Part of a small language model's weights.
Training: 459M tokens, 3501 steps.
Each number is 500 + 40 x the weight over the matrix's rms, rounded and kept within 0 to 999. Layers, rows and columns count from 0. Numbers have three digits each.

# layer 2 MLP gate, 768x192, rms 0.25, rows 54-147, columns 0-47
514500584485538523493567464584441504510541486536491379556507454477533480525456447497477543454531437498507482533537501512517435508487457440485523
529511526521503507536498487447435538491554483539525466502475472513552571473544512507481482524471541534506484486457536511468520473499516523497473
506492483502488502556497531469566503523447518427454507496514468431512463516468515472532490497483519460514514537545447494441541465487539507510472
472518542486522521553557505514507432447566482502510500448494485474487590478501506502493455484444507474544471516529522518518530534497544494493495
557502439522401514543540537471477497472467489501535500506581542547446419488498498528555369494472559473488507547470510561500492587471509531492517
522539486497568473498506515527459488522511508429485557527499558526445501536440427499498470497487542507448499542501475474540469528501501519481499
500487541550507463520487481498476434490416517484481523467451460493547568470485423479559550558525434488447511484558493586463519446471479480508503
437509493523492453545495480524506529465530506498570475501442537513515518517501470515466466544438457498483495489553461519485539546541530505509487
506503471507511415595448419547481533453479535503487421442569483523506478506587465411485449586487438429467460527525454548569485491448492573550477
503512477484512510508559508483510510454502518562519459480384533526490582509490528472571458514524517536542486503537511494543479475504525462505457
496523493542451557479503510505443502511529547505487535469431520527472542447512477500506555545519486437488515504494464575468485527503446486515487
547551575519528496559443518516501520459557458517531518493481492565517524424517512468528512523483548480506413475500511478572592499470489503578513
536471460499522477551445471461430547554521445478497461526504577579512497536524497449551454505535432502479462472495510555533502548538515487580530
604442454470434564515514503512528456526474439531600480465473464558523522576390494520477541476511490511448524462524567451462482492471487478493555
514449572575488433525427500529415499500493496508477526568483517417449468535466510451419552448506520463478516564446515482493448450515530519477532
521440479500498497477479490450524526502545486542529501482559443541445539571499506487471489531486512568568537483478461531448579486486560438552573
511514535459536505464584530500538513499499355527542575551479491539491541526498476375496461500482510500540470564478502515520497540501511471546463
476467518536515502497485485475489513502514537458495497526542427496469521470508504474484524476477554520537472504518517422506512561492521491504554
513523507500498500525489490538508480486489512480471490533513467492522509489523529479493500475508544532447493497521491524470492511476486466497522
489458497522494499488485528558563493521471490400514453510486512499496498560477520504449478492573425486511437585546497543424519493533528528471571
574473493549425452520529537482488488558546511479447465521526474531451516455460403445475532537547547460520531544501507487519523492507424470493530
533523501514509502525484482496501478505432464462492487518511485517542470541500495516466536496469505515536484522448559467459484523473543594521525
453502457509498461477450464519513509514506508439467457576463564479495514467590525497478414508482432511436470447530521501450469501447522559538428
498530529461511532526479541540490571542544551467535554465508523498533557527485523469488434517547501421536558553539472454443476559565427553481486
491472415569464479511470403497481511462532540528506480489456492562482526469473502486542493526545490595545537479514451472480479552495513434451491
440466540525499556559524508481523475514467495531543517502549453485515470495467540502512532456491470482531502549433534505445513520486517494523548
458508430488522503469491530448478462478535501528467452452544563511491548540529523488523510511454493524481528424521484530507468495489464505505500
499504480432498423478494508460549521524549434555557479537439493454469506514519473523510523475415424475551503488464474510507460425586432462558500
369536468485481455533570509500520503477560527506566479417533433503431551475461467427472514422565533481525538495499503535476456505559574529504502
513523530427444619548464480513478465501488448455524503544479581498471482495531447511484587528448520577543525523581536561490541506487484570505452
490485501445512471535548483577540477539442591566550453519506467508511508512534460527451528475430475503468581558532500540537464505440445481491472
472480552458544496475518519436450541454463501464553546529494522473447472488513456505449487516514426533514437458500467498509586487488498499511499
436510506489478554453491520502508495483542507471490526478462456526482511463480489419504502517550533523518502505456505515485449514483522467513551
551441522519507485576537535536519501499522466450540509489472453510479481520482577499410493552566466510463531453535429506468507515483535541480455
575525462497525557541460463515515534536547529480517546574498439510509480483517553470479514495512486433528572519474550536444561533509555532574511
508517480431496516441536506556461440479480439529433475526470472475600473519484446417519464524542528472497467447478492496520495483498528477534484
459515569488464510483500474453549558518496549490566529504458487529451482431500533498506460510534494484438487469547502503490483513541565540491479
548492462480510483587564488568459571452486562530424538519481518496454535527586430513504539389518507575461465433489515482519472513538492432493502
593509486521549598495402456463429498506401383481436610525472529510467490536556510365611443510501498525552481502497526541419482628478593529565460
549463569501542441488488466493600500414527532469536524469464491485474575557568485518475449540491500466506517588538512526526534483422552496548517
436525550484487512467518478547573467507538482542497519543496507514462461513494519522475472512507416496463479438499515546515506517443520532494508
462475504519521551480531509500458508472549494511486476485571550507568542437543496601548491428437540421543445453532470490499533457571497449501518
507451477536449508510464484485544513412558465539486544534534527497529448490412526508528465508559486543491420485495483489505509490487448393476506
529505468526483520530503394520500535527542369543519523468513472449505517507478505488565493523493475548496549476431476522560549497520457514537530
529503493499514445581474450493480532509489481577539489592539446486527547431580464511499504482504499446482435485496541457532462521450460521486455
485405529488496496547514495543528573547503453429382580527495565431565495407565519498492529545473553439496533426456475482488511523504509530569573
548471498488517474578491505445500499608499496461426508567497525511520483504482541430548487528489552512468469471433485484462485519548513390440500
538452485449566431432521487464507554535548408452573457495461471522494503507502501456522537504435493565454516528496471461581505500560487483537427
501446496484574467502429542521470441475488560448487507427481528468595449525524474495505564541482497533467545586483444507516475480434538465473486
546520486470537495534523520526515375582514499507485555584491546526557504462521489511517530560489399465554528525427523467543425473466468481463463
475486520519476521526464529523501548533510558534452523481483487500486497556518532537540508463512464518492521451485475524520420523520476449491539
525502571554525465497498452429576524476501500465505526486506445455524492483483496471492511458430540497550492509462468460490480455543520516481572
470472514504504544501490507408512577476458456482561527550518517518514535572532498493557520509552572491543401468597466449561517595501461524546433
460500497518494556507484505444567512470549513505519461520543505488552502537489513493523502519478480504521482440510531485532472517524501542508480
436483506445509492430472494514496496450541534443479471548450512503533573470466509478472494480550453482475518550509509502530533532521481496496561
487476533509423534496521532428488501502503488522484540496492484510493543505540476483469424545479507517474474534505490539492536541520493480538506
555492549493465535508442504582553510474557455556490530518460474553547492490517456499515567444473505539563464519481520497451522500517461496502566
510529537524525592509472486509462515459575406475469432470483462547483445474489410513530489484510464545487540527461387579458428431455454526487517
572498521549502526516532483528479461492525499460502444573491504529449581485508392564407484545484501451491518521540524520514517467507496533543504
455573431469515505476467452565505516489510566568507530528460563543444520462490527486546461514518473540471536489459560516471516496554446538546511
538488389509402494598533485437448409560525529471468541485455436504445491558558493525471497579429477449512477458382381535431527462534507612565444
531460517492533495503480498438413456474494488514542457520480474452507525502523535527449483532515449539479567498513530553445504530512451536481545
517520476461481484458511477494548503439550476469526484590575539481461497467463486451528541557501528521458515557567476515519518481572526518506488
487509461456527518479542532514536496530537505486464510511519441519523522450510574459493501482461506506508519453519521487559481529522580537508570
436560498501465489480494466538471421483441453417519549527447496482481488517398463466463568525499482559452557546529527466492505531493472482539577
535471533511514530475485526538451521505502442520471481520492464452491498553563500528505469493442474531499505554506474530498476474486468562572498
519518468477491515466534489494478503435494523494497513463514457493539522523522473544471459546535543488528531509584524525522477539430455605484478
482560481511517465535511494506525539475496465507490565483554506475440504474511499510604512464511520504520474442515469583452473507561477533561482
483525441558506464499518466495489505528561519498547540505446484520459489501512518494507450603485445471476487526494518504508549491492420480459482
571527450515512498529554531469516473515565454464514427500501565447482493492523515472571572536536526440493438476497498459586488518504425553521471
452465563496533516461503484513434465491451491459470515487454471583575488482493473489468506526494512539552497554513535491458459524508528512493553
474457456451442510455465496507515459439515558517536496449510491455479546538520492532481477555559570460519502507506484523489512531475408455542548
517520550495539493488444495455549434417485488495489573550431449474445484543550492492450538551437421417518558520555402559509501381497477503558468
423395504557582524512433459422587574459467533577501503426412512516444459452447489507518458422490483522551468531416425505444580501481490479460569
452476505597573551516533494562514572472494476517510456536538471544546513487576497549573510358480484439471467483507494590541568539518392471494491
457531479576495491422439490452525507485498493519521504525437494532599529411463529466449456537502473514506560497527497518481461500521451521528515
516488452506490511599548517549481648517543457538511531442487559453560465530567542513433441513553486445463504487507444478486499553482458461525493
527487504436563509468479504448456450433525512520487511489579522547421521502514518498523556457522484387428484495451506425512560552549522501433544
582503485472435489534479491469503460469461534502551474527498487530506528444571482486515474531586459520496494606552524535490626505527417490494549
504517495516544537531480588491485496461515491487477490512557518507520501447471493510519485519478424504443517516486491495489509473508520522462478
537496441556467467519487448501511444493566489503483527518483571486502416538527427469426554499490529541523551468458495512492579477483411489508560
453495423472500526540431539506488519535461526461455541504447526527474549393491463514516477538472559522441428475479488485531510475477474524528553
495507477507485539525519523517486484512485487494484487477458515507518524466509487500535500523457499488473500491489488468519466506502480526485481
542522545518535504530510525508467505523460541496546571440519505537484503592478586476428467593427449502441470533498490533572460505471531532479555
426553441451489537502533482549559519451497523510476546495564449539418489490499496393406474439481493471467527450539467531485470594473455520538505
432556509530539500534480508554489496493550496533563487492452492460512531481474509531531534576462443577530497569477506470426448421572467460453470
472546438460518510570512554490533496474495451494521493541466526546495581464470437540550497490465466412445472522499486495567532430549427434496500
574504475463558498499504454482432456399531558417429508605472496518450507478567416491508568493476561486454531450551590546556543454519472537510535
524522506470548501465515525572533435365417429572511579457436481399484539459571469573657532594486583513444611487426570545477550477642492407497458
533438577446522535537555514461566524544489473480533473467475464507507523498549448501496474469530422497470398419519475578498528480508524490504569
417489489504519564497482540530578440527520561547497548447411527514456516455469428481541465551486478483444523446460514514482501422516476476470438
511537521538478532497470511508476493510497470489475541490506502481470557515459522500485526478508546479505496538526496479509498564486503476462473
451538426520513494510487486489519532473528535459519490526552493492394515470539464549510452499551527481431407424502512492519516499448572519524495
535528432480461446556495492511536475484560462534490586420505535409460538475460505505526496517510499438544518455504468483573493502557490571569553
# layer 2 MLP up, 768x192, rms 0.252, rows 54-147, columns 0-47
459485415500525446502469499406476486559584465441520522468489475499429508544515492448528492525508520464532498496486487482461528440515536557535521
509560499597472480533468440518453495471483505453492435543557514562548577456525555453539464555515543480497491522439507446465473557515480507496521
497548501509536546423482468486401494427523430551564477494506532547483521520486513537468494556547449466471488511475548521526503464488480508494524
521474527517491531471474520565467499580501525467489499508494470490411453511420504526463524465514531528506508515474496538468472557471493477442526
535490472528473533500452457543535528470519572448567539525516532533451481467555475502489501539530587524441496514550507436476516484495507538473527
511515468418519464471494526531502467473470512532490474516520474480510490481560496503508521561535517518538486555522516468569449461515556487508505
499541502446522508541533580460496575543556496539561455526576511487444395548500462518401484441484588489480550479523547463538504494510530471499533
516507512504492526528485489499474500538454502452483562506481491466458494512518482568481494433556494444538486475481536516480538445410470534496523
428502578432594451448484550468567441493499622516557507538450581556435450541503484428582541416495512483537486444526542531528517524528420442544516
501473479484488516474500505517488516468545513545566431437422537496492527483472448472535468484507474509495467482562484551493492517519509511488479
479499534431525413576546484525485557488537460545550473572472504492517513514498434511507543519444527492458490527487610514507447518528477501513472
457508482541505501560479478577452528489513494554499536560492521493516475440529443553513495548570543497493555532535475408488464432588476473506505
512499389553507549468473486516462514535512461462455413506525574524599450536580509531533430504484480486427494447475417565568500492579449474564480
507447458496401520437546522459560486584482452464485559551480478544495501559494463545522483500555467482509514383550552445486448558489456485503508
515558472547565466575483505469465475485469450478546522501484492440502419468471534511539438479499494447467540589491551437489519448529531485553489
482467521462515475530467473490554484521500451521546510511503466464427543511539521477436567540499456486557534420484509495518525459499552539549488
462492498495476434502480491495530535549534539499478489479516522483476479507518397541513476501471416558452525432455474462540529479486511545444515
498510494541501482495544528514499495513560505506468498506490488500499526482445429513509505490443499519523519501490498490484541511483479449484497
543470507464469480542507431523459447545446503504527516530483405472535552522492476512511444470496549543459520470534507473487537521475479506526505
552484530459529488512490476414452472485500516480448566457486490469477489506502511490590593510447522570435521466486498538507528533591478467520408
534550513544504517445515523462474511449512507540506496487546513477510494550439442534514561521428477554517423466477479463486561544460546495512514
523525495528507483530461517507462529478442488478558463482493446516570547557456486564440484450489512512542526490549465510500518493453498492522495
519543525504477482438443463488488520498493527458480450546456558475532449468528500483489425516523417500474474483498477453511478516501529463510426
493449480525555485461496546584553573477483487469545541525506545526459516483527518432499512486566472511447510472520488489490441482491506458485439
537544493498486471505450464526513505504527471500490477537552482532509548477509541456416463564453519527516461425543517507425509454499463453516507
476533553489447508487538436558521521552490477468473517572468526541496556517536426502493447551568518487522512429528522451501457554535485544521432
468485532558389486486540469548521549468493482477460489560482468490488515524558446493469520518479454468506478468515536551516538560449518550532526
467579508514533501443435486488518523499508472442522470505498477467505491566544507509550567495496539459459493487515478454472464368506441518568478
490403432565462491570466562514515540487506508524482463538446536410469487515508534510561524550486568434502501453523478544474517489491449520500422
552588495485571506513482485486526545453575542549488476537449528555456467473477425523519493487462502511522545474518533401583545457506496422471565
508482459522507480436388518474455514452522442462463583458553500496468494482477632447539506510522516497522462477481536459467539543559544566518490
495522467559471444493464542545521496490512543496456429452538506494544541509445553518534485498503597454453547587470526468524448474556531503490568
496461540500478483471488474520519474510490505530475498499488566471490497493554467560495529484491522473480493484514519522554502467554513511502460
481466506445540541484549535552495519488530460461532522508463504505564448499427535481433429551579468477468540425450501535525555514462521493526469
393479547472491444422532554528629459488494512552490490497479525477506461566516501584442533504493558524537494484576491495534445445452494475484492
411541471523508503535508422427482472536481453461514461501515509455516508468452483488563518492527522507485582520511458594476501474460531428505498
485435475548488518562527451550512472507508488471464418465510547466470480460419476445431491498559554417508457490429489516536548481507415471509541
491544457586497540505543485501507523482463490496482489525510505445517527532579449502467505419483499538542479541521507459479503494489480449493483
524539528468531669534512490430472486467522465412552526471451565510520503547520536446519592492498544511523459544482505557440443553566512467577413
562478453483508518495520449508527428556565512538542535606554546449473497447478454460410538555493557552530523482471497429492471531562448542425457
487502463526506510528439494548473493500518537474585458465476479483481531573541497510460532511525505490484488543442528467535501466536489459427528
522495411457455479470443417541521436553473496414458569486467491553462512535556538554549471438552558517534445487523554448548504538538480527492563
476483486549545551502602469474506477466526416490498548561508528551492528458499508440520507484481475510559499553494523490491488498475453454502497
534496397537558535486450585458451489492468571428503510463509529564537666475581531569419470447501514377541522571524479546477454394591498441506458
492495422505408539462469428526532482562489479487534479546513452511555502487514470530513531546551431514475421525510548514523474502462524522512511
552507436522488491447484498489523503495516496471479516563564570510472455474491504504524460438497526476471574468469371530530578486504492483508503
507481561518556519441515465564450551511517488489568536495500440565506496504488518503529581478507424558492459453467440502497382438427474492545445
530478432511543407449477532473518518530433478459521515494456487513473477514586480438461584473511456529501551458477468495575491552502525507530449
514552509488507465467493466504539495480512460544481506535502442515486504489461570495452435468493521529475530430505534472491489521530473562532511
452511492559454439514493505471433539486546530493506502425501519487497536534478520536524477495433521474481496423538478495435510541499503539521571
469520517499526428513455493458462538523540498574483474484502465540492497537493516554464526428523400485527558498450511525433442462521475556520477
569449446481538530471544516443467481484505471510472500557500521486526553442496512488545456555528484472452496459550478504515539486461554512527444
516444580415489420506511493610488576518468523517512428490448521461435459448444447498446485545477507485460548482484528555485505427473526516459521
520519525472535512494530474448530550476488500552573487491476544439518471458504504560510501522445481505478508491489482477525485535508526486486539
569511514541522462531524518472486529515471554491480533458561564455471468517521495566468479514463565473468548536537521542490518487448509513523499
489463490498588457542464514546558513454484515476515485486554517544506530501436488529482515397512506503471544542503485422460444530518490508490502
476474552565462540458489608497542504531525502501461467552480469519464494479506526434510504455541510462499493477463479539524528462516541572555528
490433522467538407522540521507513523519379514518485508519449545442478526499479539512490526515504515462449497480536537405468503538496557520505524
433478560499447564541528485503564504546458505533506539528493541580545453463527466542455584482520588506467520483512470506521545489476502470422549
493499463510515435494454435526487499494505542558548515479458555540468429488530468505490449516554547448498516540474520500441514478534470498546538
513501466499403408534515476432554424521449545405470502451515395513452455392466538531519455578422495445527524490397388504451459566439568650570426
547537453454513451438488487496446440483500502548506473524528439453529518512512441478528514493511423443542597419512521513510492502488479564494528
442612508527494499533444492511516487420533479469465534473505480498516457518550516485551489534555484452544480459479511523510474510484453569510541
500520517489481505505526566523510550474535471509497488517450433503478534482562454494468483549463456497508503552519489520505483492448463505562525
510550464509475431542538493566439475514514425511532492514466507576466519520495526454460444388508455568529534555531485458436493516463546512557476
496477538403475520554536546547533489537445522511589480440527543423466469434510630543432489527483484515468548544522544471535501523491540474555448
455569523470517519512522470494527486469508504477583479484522555470543470466510526490525471448452478557486518408534467482490569515469518443523427
559520582573557453490510499547465511462527534462474503535559459502418486437479470533547529491522479486511459458546545519475502433471483557552490
496493484498498520544537473543481523540482525462550604536497435543505546566520535485530543463530440557467513435512519522481546500519365442488485
557501491507594492542509478501485493495539500511516461542535512480516534456547488488519572512495464553467525442493505499500454455502470506478456
539564448526548475485528485587581495486559531476540543477476479426435497458471540518570475482443518482438459525482439510534545529519546490493442
468518436428470445541536533476562512590487524489448393547395487574497532534462441529470561450453524475480422434628445509467531428499451509457485
427448519472458472550490527520498482479521526524560481472520583447510509600515585491525484454486569529494576486539462521571452526556440519478516
470436452547550529562495498416586553487486512607516536488394461547480428447449361483486473461515508479513503535485484511455568512426507414453551
515587456398407529551538528527506489499482521503467519565500497494459496509419429474451506525588443579456514505529457447490428474517573531465455
521529396509481550497494490532474465512473416444520484510494506503489517517536482490538628418492509555461526499482562487447450454546588431511499
515489503453444518451507497456540468473494483510543493427461422424507448500507530494494480529484582520496470445490553592481551512462485514442492
519511509555472439523502481483527461514509528499499533467469534471545522501482525493545495538527466523455491528535482513546479524488540419491471
485427494469486492518509511469514442499490572438523456473501493537541529478512507527527531509537508516442492559530530501524582549580513558510541
510505479533520486515495504480498509492496485501508530497545496514468475520512522500477480477454469487516493509493503485487451474506548515537480
490571522543532452524468470457514464503508411482540511425449482538435502535474575454553580474478550561545439484540473493450514629497534488503582
560507530527508450580436502535449535493539524486522453491561535538474481511478497546462531537415511450541462480491517526585465441470516536451544
476516504473505511575521455606520463526519465444479492495455489532496550462603496505563528496512475488519562470489504562470476545462462522473427
470486451487515607528468489477546494467471523599553535439499456544497553529500558469427477522494424551472517558500463536472474438553521512550501
470452433519455484484497548466499481601556456477551458543497540501485506524525502439515473457483527554599493529472488562515499465602530469424463
544507554604449454467525474550481524495616530485456446450551531549475490445437580432482500541457530502477465496575423470446475535516484488501578
539443447497429588508451469578505538493496461577490512553479577516555487502468457527525538467526442490482523507514538486488495409525573441475514
465511478503438527509537473537485481527549545537560531450473527447415436592439552458454414526500547556536489576570410483400494586456493554462527
456474444489417492528508589425417548564468511558566471424577525496540434597492564472428460523620435495499460519512494534507496541558562541417445
468529430512477483486463470488517472502600554504491556542577567504541537535471527493497567544506538504532577502513552463469454529513396529514401
527573567514520492573445549464448511543570455524453541552557480453524456547528523543491458538508617530485534557463537457540508502535496523493497
478453503533502520477509465501529486581474480487468546501446501501499531486520510481517492464526515461512535455480519523490527587492491557479445
577528478452516483523480516523546522539576519492551426525529503531471496526527469492516527497516458444469420428481419490480478512453524529577480
482629496535475618440478561578413486518496482536497456522404454430500511532499493516549522475436538537471461436615498477437554468481459445522511
# layer 2 MLP down (transposed), 768x192, rms 0.215, rows 54-147, columns 0-47
533564576556526478508418527475534590640495518417483484489480472478464393420477500514516513551440498472455498448467550429501501488562537561506416
449491529457504532486554500471541468522509523497459509474525434492444469576465468547546509540436514508437481523471461517487493501516475488508562
488543544525484443547452448509447463496555548492477493438543499520487586434522504494458484550562425480474471514513521532544497476510462485525502
470506493493580505550535526545494520444440502566466573523495416505438501524404465524510411455521519465524472477402479476542512531538600432516536
470505471495561482489529560447498435529430486548516535527476406498504475482437541585540518489535569507492491476452486481503475513461439424493485
484554468460521515540423520515499493463475512511462439504553487478516501519553509501520547526477515488514497475494476468563454422489573520472514
459485540476474499512530498501457463547587550510587508469511464522501459528527524470475544531468514492484528501457533533535525491503445453461526
564511515459473527509484490486501531542509488499506480493500456474521558476537521456544538542510523450499489480503482574474485524581488493499471
522506473539560450433456535477457506509435497451500489572508567585543531518469575524494490474501546529443501525504502503474525474438564490478537
467510485528485540437493542424487446498566498451468515597479547496500463514506479519452521456455527466493504536440456471516568495497567562437550
490520491559535517509515551472471536527464517455480539552500466462497503485497474482503510434540505587567501543504518439538451542486505463516582
463465516460544594526517518479591456545464577497527479517529549496490454529458470491484503486541460493523483493466499476529471559527488523541484
517551470459504451463497555427434566493541544459421526583499525494501473478485556567503483515555434534497586478460488490557528500551519483537468
499503456556561487457554521550533533557488489473541461516492516543501479493483499527507552474462542433499502483474533504542447545523517564487502
456462508541520520546516514483537469480476524482517434427454589446510523488536514508451491477451556569378540439566461548523551468439565518506447
520579446540470525513577551517558486516466476579441502493544451520524426465458551449544490421446476549602541562463522579482517596517488415509441
485459412538469486552507488582432499457461571524504437475534467503489473530533452529551543435483532425507418468496436528508475568449415564440451
474552474487477512465529564471520503489573495507493501540462458536483521504469484527520552477454550509514556527491485399480506507518528481482516
504511512504516505430435522519549507466528459484465506520490442489460533497521529509532458492500503562511534534525523474464552472420492518483479
515553537460467504551439437473470491536546476530499505472528536459499483431483415494501495389457509495490534459446507450543596494512455475471404
502469482511476459423490469519473502519498493471512510495486517522508519503512513510526467494502503582485485495493474493494488508512512530488499
505489454417529468494472466543527494484560534549503548499494516485484509513550554444570445533555500510514509538542487496493519453476416445418439
488528467454550490472489503549484498477502494553472476508558472446443434453510501475478460455522532554536558543478537451460498507396535466554428
470559450496500483524535531507472525504458535402518425472524506529459554538528473527491458552495458427546463531520543437478479533540508492494534
521530485522499477473521443530472477559488519514493470493456504529477411501516474497471477518505469501588529467567617545471532459468505508530500
474469529459487492523499500523541481485506463452494535439491425449503481496518497469581437474508510451508472448491507474448485503402477524462474
528462578491487432512463511413472484488500508536472526543569440503524500487473523493519480477509438453434432498502490527506418486482530449473499
541562514415473484412416571378449472476466395515574483516526522480431536514501499507561476421490456507463585476469463553508541413510534486558559
477453455564463537512478484504451506472486455511529424482490583444485467516493498532464495510507524404484493434453503500484434497520463569443489
474460486458487522590527610568490505502530520498442518554582494484515512443494453503507511433521496488466539464475465496476540551515451435444553
485562532592542456539470438489556485501569565488437504494540500427457560532477462483501492566594527454535450542469513518438538513560557619507495
515518482524551443546516489481463532506525516498472487449512488450539478538495471453501446448490539464438533529562465556453437494560499460509520
463463536499447535497568447497489476526490521469494551496533538527515484485493541505470512490531443522465449527514548566474497576527463455505482
477516532492511463489504514529494522540507466521486562438426489494531472581433534492487489515573478586485545525523470529456512516492484474451461
454469514533501514482525445438549491537428492495466465486446547478542502520503496467590531541491533497451463475469488513497442469564436514532545
504491530512444488526442509388489544424498455531558511509492501467569479471452481456469543535498456556496509465525513501527480542457470516483545
411527558518456520559460525459505542545537508437465493560521502569472500502501446498530445506486447516437497525510509484507555439502565496461506
559561414487491443513471498587518534518505496469503505578542520466412473490480504421463518409520531508453467433436475419502503455432484477480493
446499535480488522514470560538537503498586482517523459555406505503473541480516543475572478568489512536420525514632576541542497522483539485506491
467419399479393463477444448533558480493491570534486509551502497594455490485409457470496527506425591541524504518430465520529488490457471547520528
558496491531527408560561469483484402510504472467487568566566467484476414396405538531483500463611467482517483479467414500522547547484504549496512
494557533515525478545507491520442415549440569515488534509472486524522494471474482402556492508514431521428497468449557523461503487465479527511534
454432462505499597474479518423570503545455495453504522492511489457503477542562542532486518474459514426470529524421498493574532648531454514422392
427480491483531531513543481467528526488514483459538472413418455457455508547545494566518545518503505515509453447535505527526444433612493487516484
544522496538464533525466514467489432446490509447508521499522492460474485478452496547403503410442521490532492452513519462490501517440527487508488
548480486392407519443413489535498509484465484445434471462542530477542556481495473493580571539540541606549487522519525558527542464497479481531515
508529512617545474533431501497537466472479512555489503537456467443587513560579547539477512476461500507487556469514486487480473503572466497511484
480506458509422490494510552471530479521489526560439496546499512534497527488535515609478515440521482507471513551566507520549529515491550556573556
470561500429523576510532477480491514510491458503521487560513501519432540514496476472512448451482476499365500460471492494483508489497485456552548
535496423561523474504458485467487491497409428471543502430500555458529514536564594541573463527539537490457495477584467528468516554481468562514481
565474435547556510544544494467482432484505538490450493478533552471502457511547513591530561444466504427523457604528444441567503532480502522566509
521478438489576519534485530511471502506501498494494450547520500514568518513564528538533500502530524421428519511545535516476556507482468478502480
506417464530557521486482443505469476494481510504465483482527533467511500459484520455532431561564560497418570475486492574592526543464533485446502
512487581432494532504486534523472527496495501508496500518470505462517536491473501418521498507541495471509491419474551504465498542458488449447550
462478535508558518491500466534514502464456525536564531511497473519549544461457479457557469493506543544481551486532478538458532454511460497511518
465503474424525582557490456474582561454518527467508460476479452534518564470520507520487474468499497509515490512503509461538450521480507474494467
551442475504479544465522507544472505578538489546498489500535442539550468517475539468444555404501515490447553588467498587470522493507461477483552
497535488471498472390504491484496520465529499547412524471564564468469561492529514417569515436462488588534487497509523520464491485441501473532496
539512452462534476465496429475485538537569469490538535548403519507462429509497569448545480525594490444524489474517582531470481455485518536491561
507548399498489491472468535539486486468421497500484522542465536492500492515504496469473435507512539547450496533515573521496502551494521477515493
564550510482422478589550510486507493456492457552491452414508416539411397469499544517336538421459503481469487579509401516528570565514502542521568
427549500475509441429455537581588544516514503456486532503549581486489485552516501503437525459497557501432532555511463530485429464487585433566432
496510434444476531556468484546455442523518516463470549496520469481520479544528476545511409429482555536504527557493470522496516532468479556467501
523458504494486543465533545579489464513502509481508487512521481458432454458442516461510503504469517566510539513480492491498506509526589527498490
503438499482490506509503470491509556546487489569470483470428454501478475501447555559530555480537454462450475563472488493459493511560417471531465
532500451505553505447549573535459548497534468466501432454529468497445533495494429529443498485513478517503532471519528491555519470469510522466508
504583473473533540521526506505478539489549475550537492436505431512517536519399532563461455458527535397464572581548503477550485510463496492453513
476508522527506495470465561483416479515486583510543430489536540493549517486468528422444430477485481469470514547511526495545456459394557458399531
532550530526459502508535477453491435482462431497545540491441517527507472557508501466499528563487474554549436497513524510484524469485418526502509
584538464532531474472486530537510524462533474492414502502478482445489499536471475447485481535539519519475432454483509479494500544435488495497442
481485533466480474504517549536411496480451505490475469541453457639579558497544390485494550473568440573497562562533493528450504479483480563499514
533485485381525530512508504538532478429570517479488500473479540464468555483471521479375522443422467588534569585475513480564578493493371523511511
514465592533507525484467534473512453498550463497520528549511501513447492530559487466506404557448506477488493477490548517520489430493485540420517
574485454559574394469489457435454578462490505557441508556495531473481447501459476555518549469519466509544465539465450529430566531545549423527459
485487499475456486523591469459519564374451498484480533530541545514441496568445490437424460507443478528453528417544478546407517527494503577520453
546478477516471526530482563514505504468486537525457523446508538428479479526529500449476532459541540506556475482494565468512556566499500454535512
469514543529421493479490462435527519453517447555464491515506532538553501481526465508421535648525455465497474521486506510479531512513491488502488
426527471561461514432460465416458515475490549571528528548484488525509486557440448467485519500400533497543517489514479596519486547495521483522545
540524555453499503464453520499491538574465495545499490525520523535568452484484483543475524506544470492486547584454464512531550505519511539525463
471534448473490500491505416510488482514440472508503510536444478491509539463534492488530512483507546523494492478498462519496467510464475501509485
519509573493468591425491412489430490467497497466528537480506461537523502510507450472556481497422526463534480482408518468437549489456422509488506
489441464490514524521445566493480512483528526408509509488536521509462497497512466494432408499505510504564515569508428481522503473560486415454489
484521453461531527505522539512478451510519421515493503508468478528525518481556535495526485477469530502514534505528505494473511494480528528500476
510493541481486517401492425476518505515528479460443422532454445525466438495492442559519510440464520478506515504540581463467591539497479541487497
472468501482510498470488488550498484545567468559547424516491509434440433571548438538558511567522515537507501486458534582468510487564512583478477
501549520504547471468484470507542518497521491476546500466477528502485467557461471574531547474496494498463517531456555471528478448512544520502534
545474514466490576475461474530475491481528456564465593513451513482506504526435434508443522488419474480529552513501509525480508470459566430561503
446425562541469508552451541413517564512503468512544490509515401460425468417537503542450431517481479451499517527487418482513496526473522526570495
564469439561484573555452534491425569527444433450490386577551582609515461509536563468379430460471476561529453514438465488522510577441463499459573
477474519473525486449490433485466445515516553472509535552498456541545410483533441484465513547437482479500436512541540531541535513459508580516519
508507518431528481510479522438523497472537504535506420568568429514494559517496492541525492438507466523459513473522448479509537515447609520550486
459478479504501524494502425523482471516496501473513488448505507495473532473493477497484519520499465432465498513460478500499473505552461522522490
502624483485490520494496494507538523474538449466475535499516479445446440457566516461443464448519513516524438541446548516386602531473540406428507
489580444489475581430533507546492530482530496529483486506460533526578471542560513523507560481482477515510373476528532481426511494448399477497479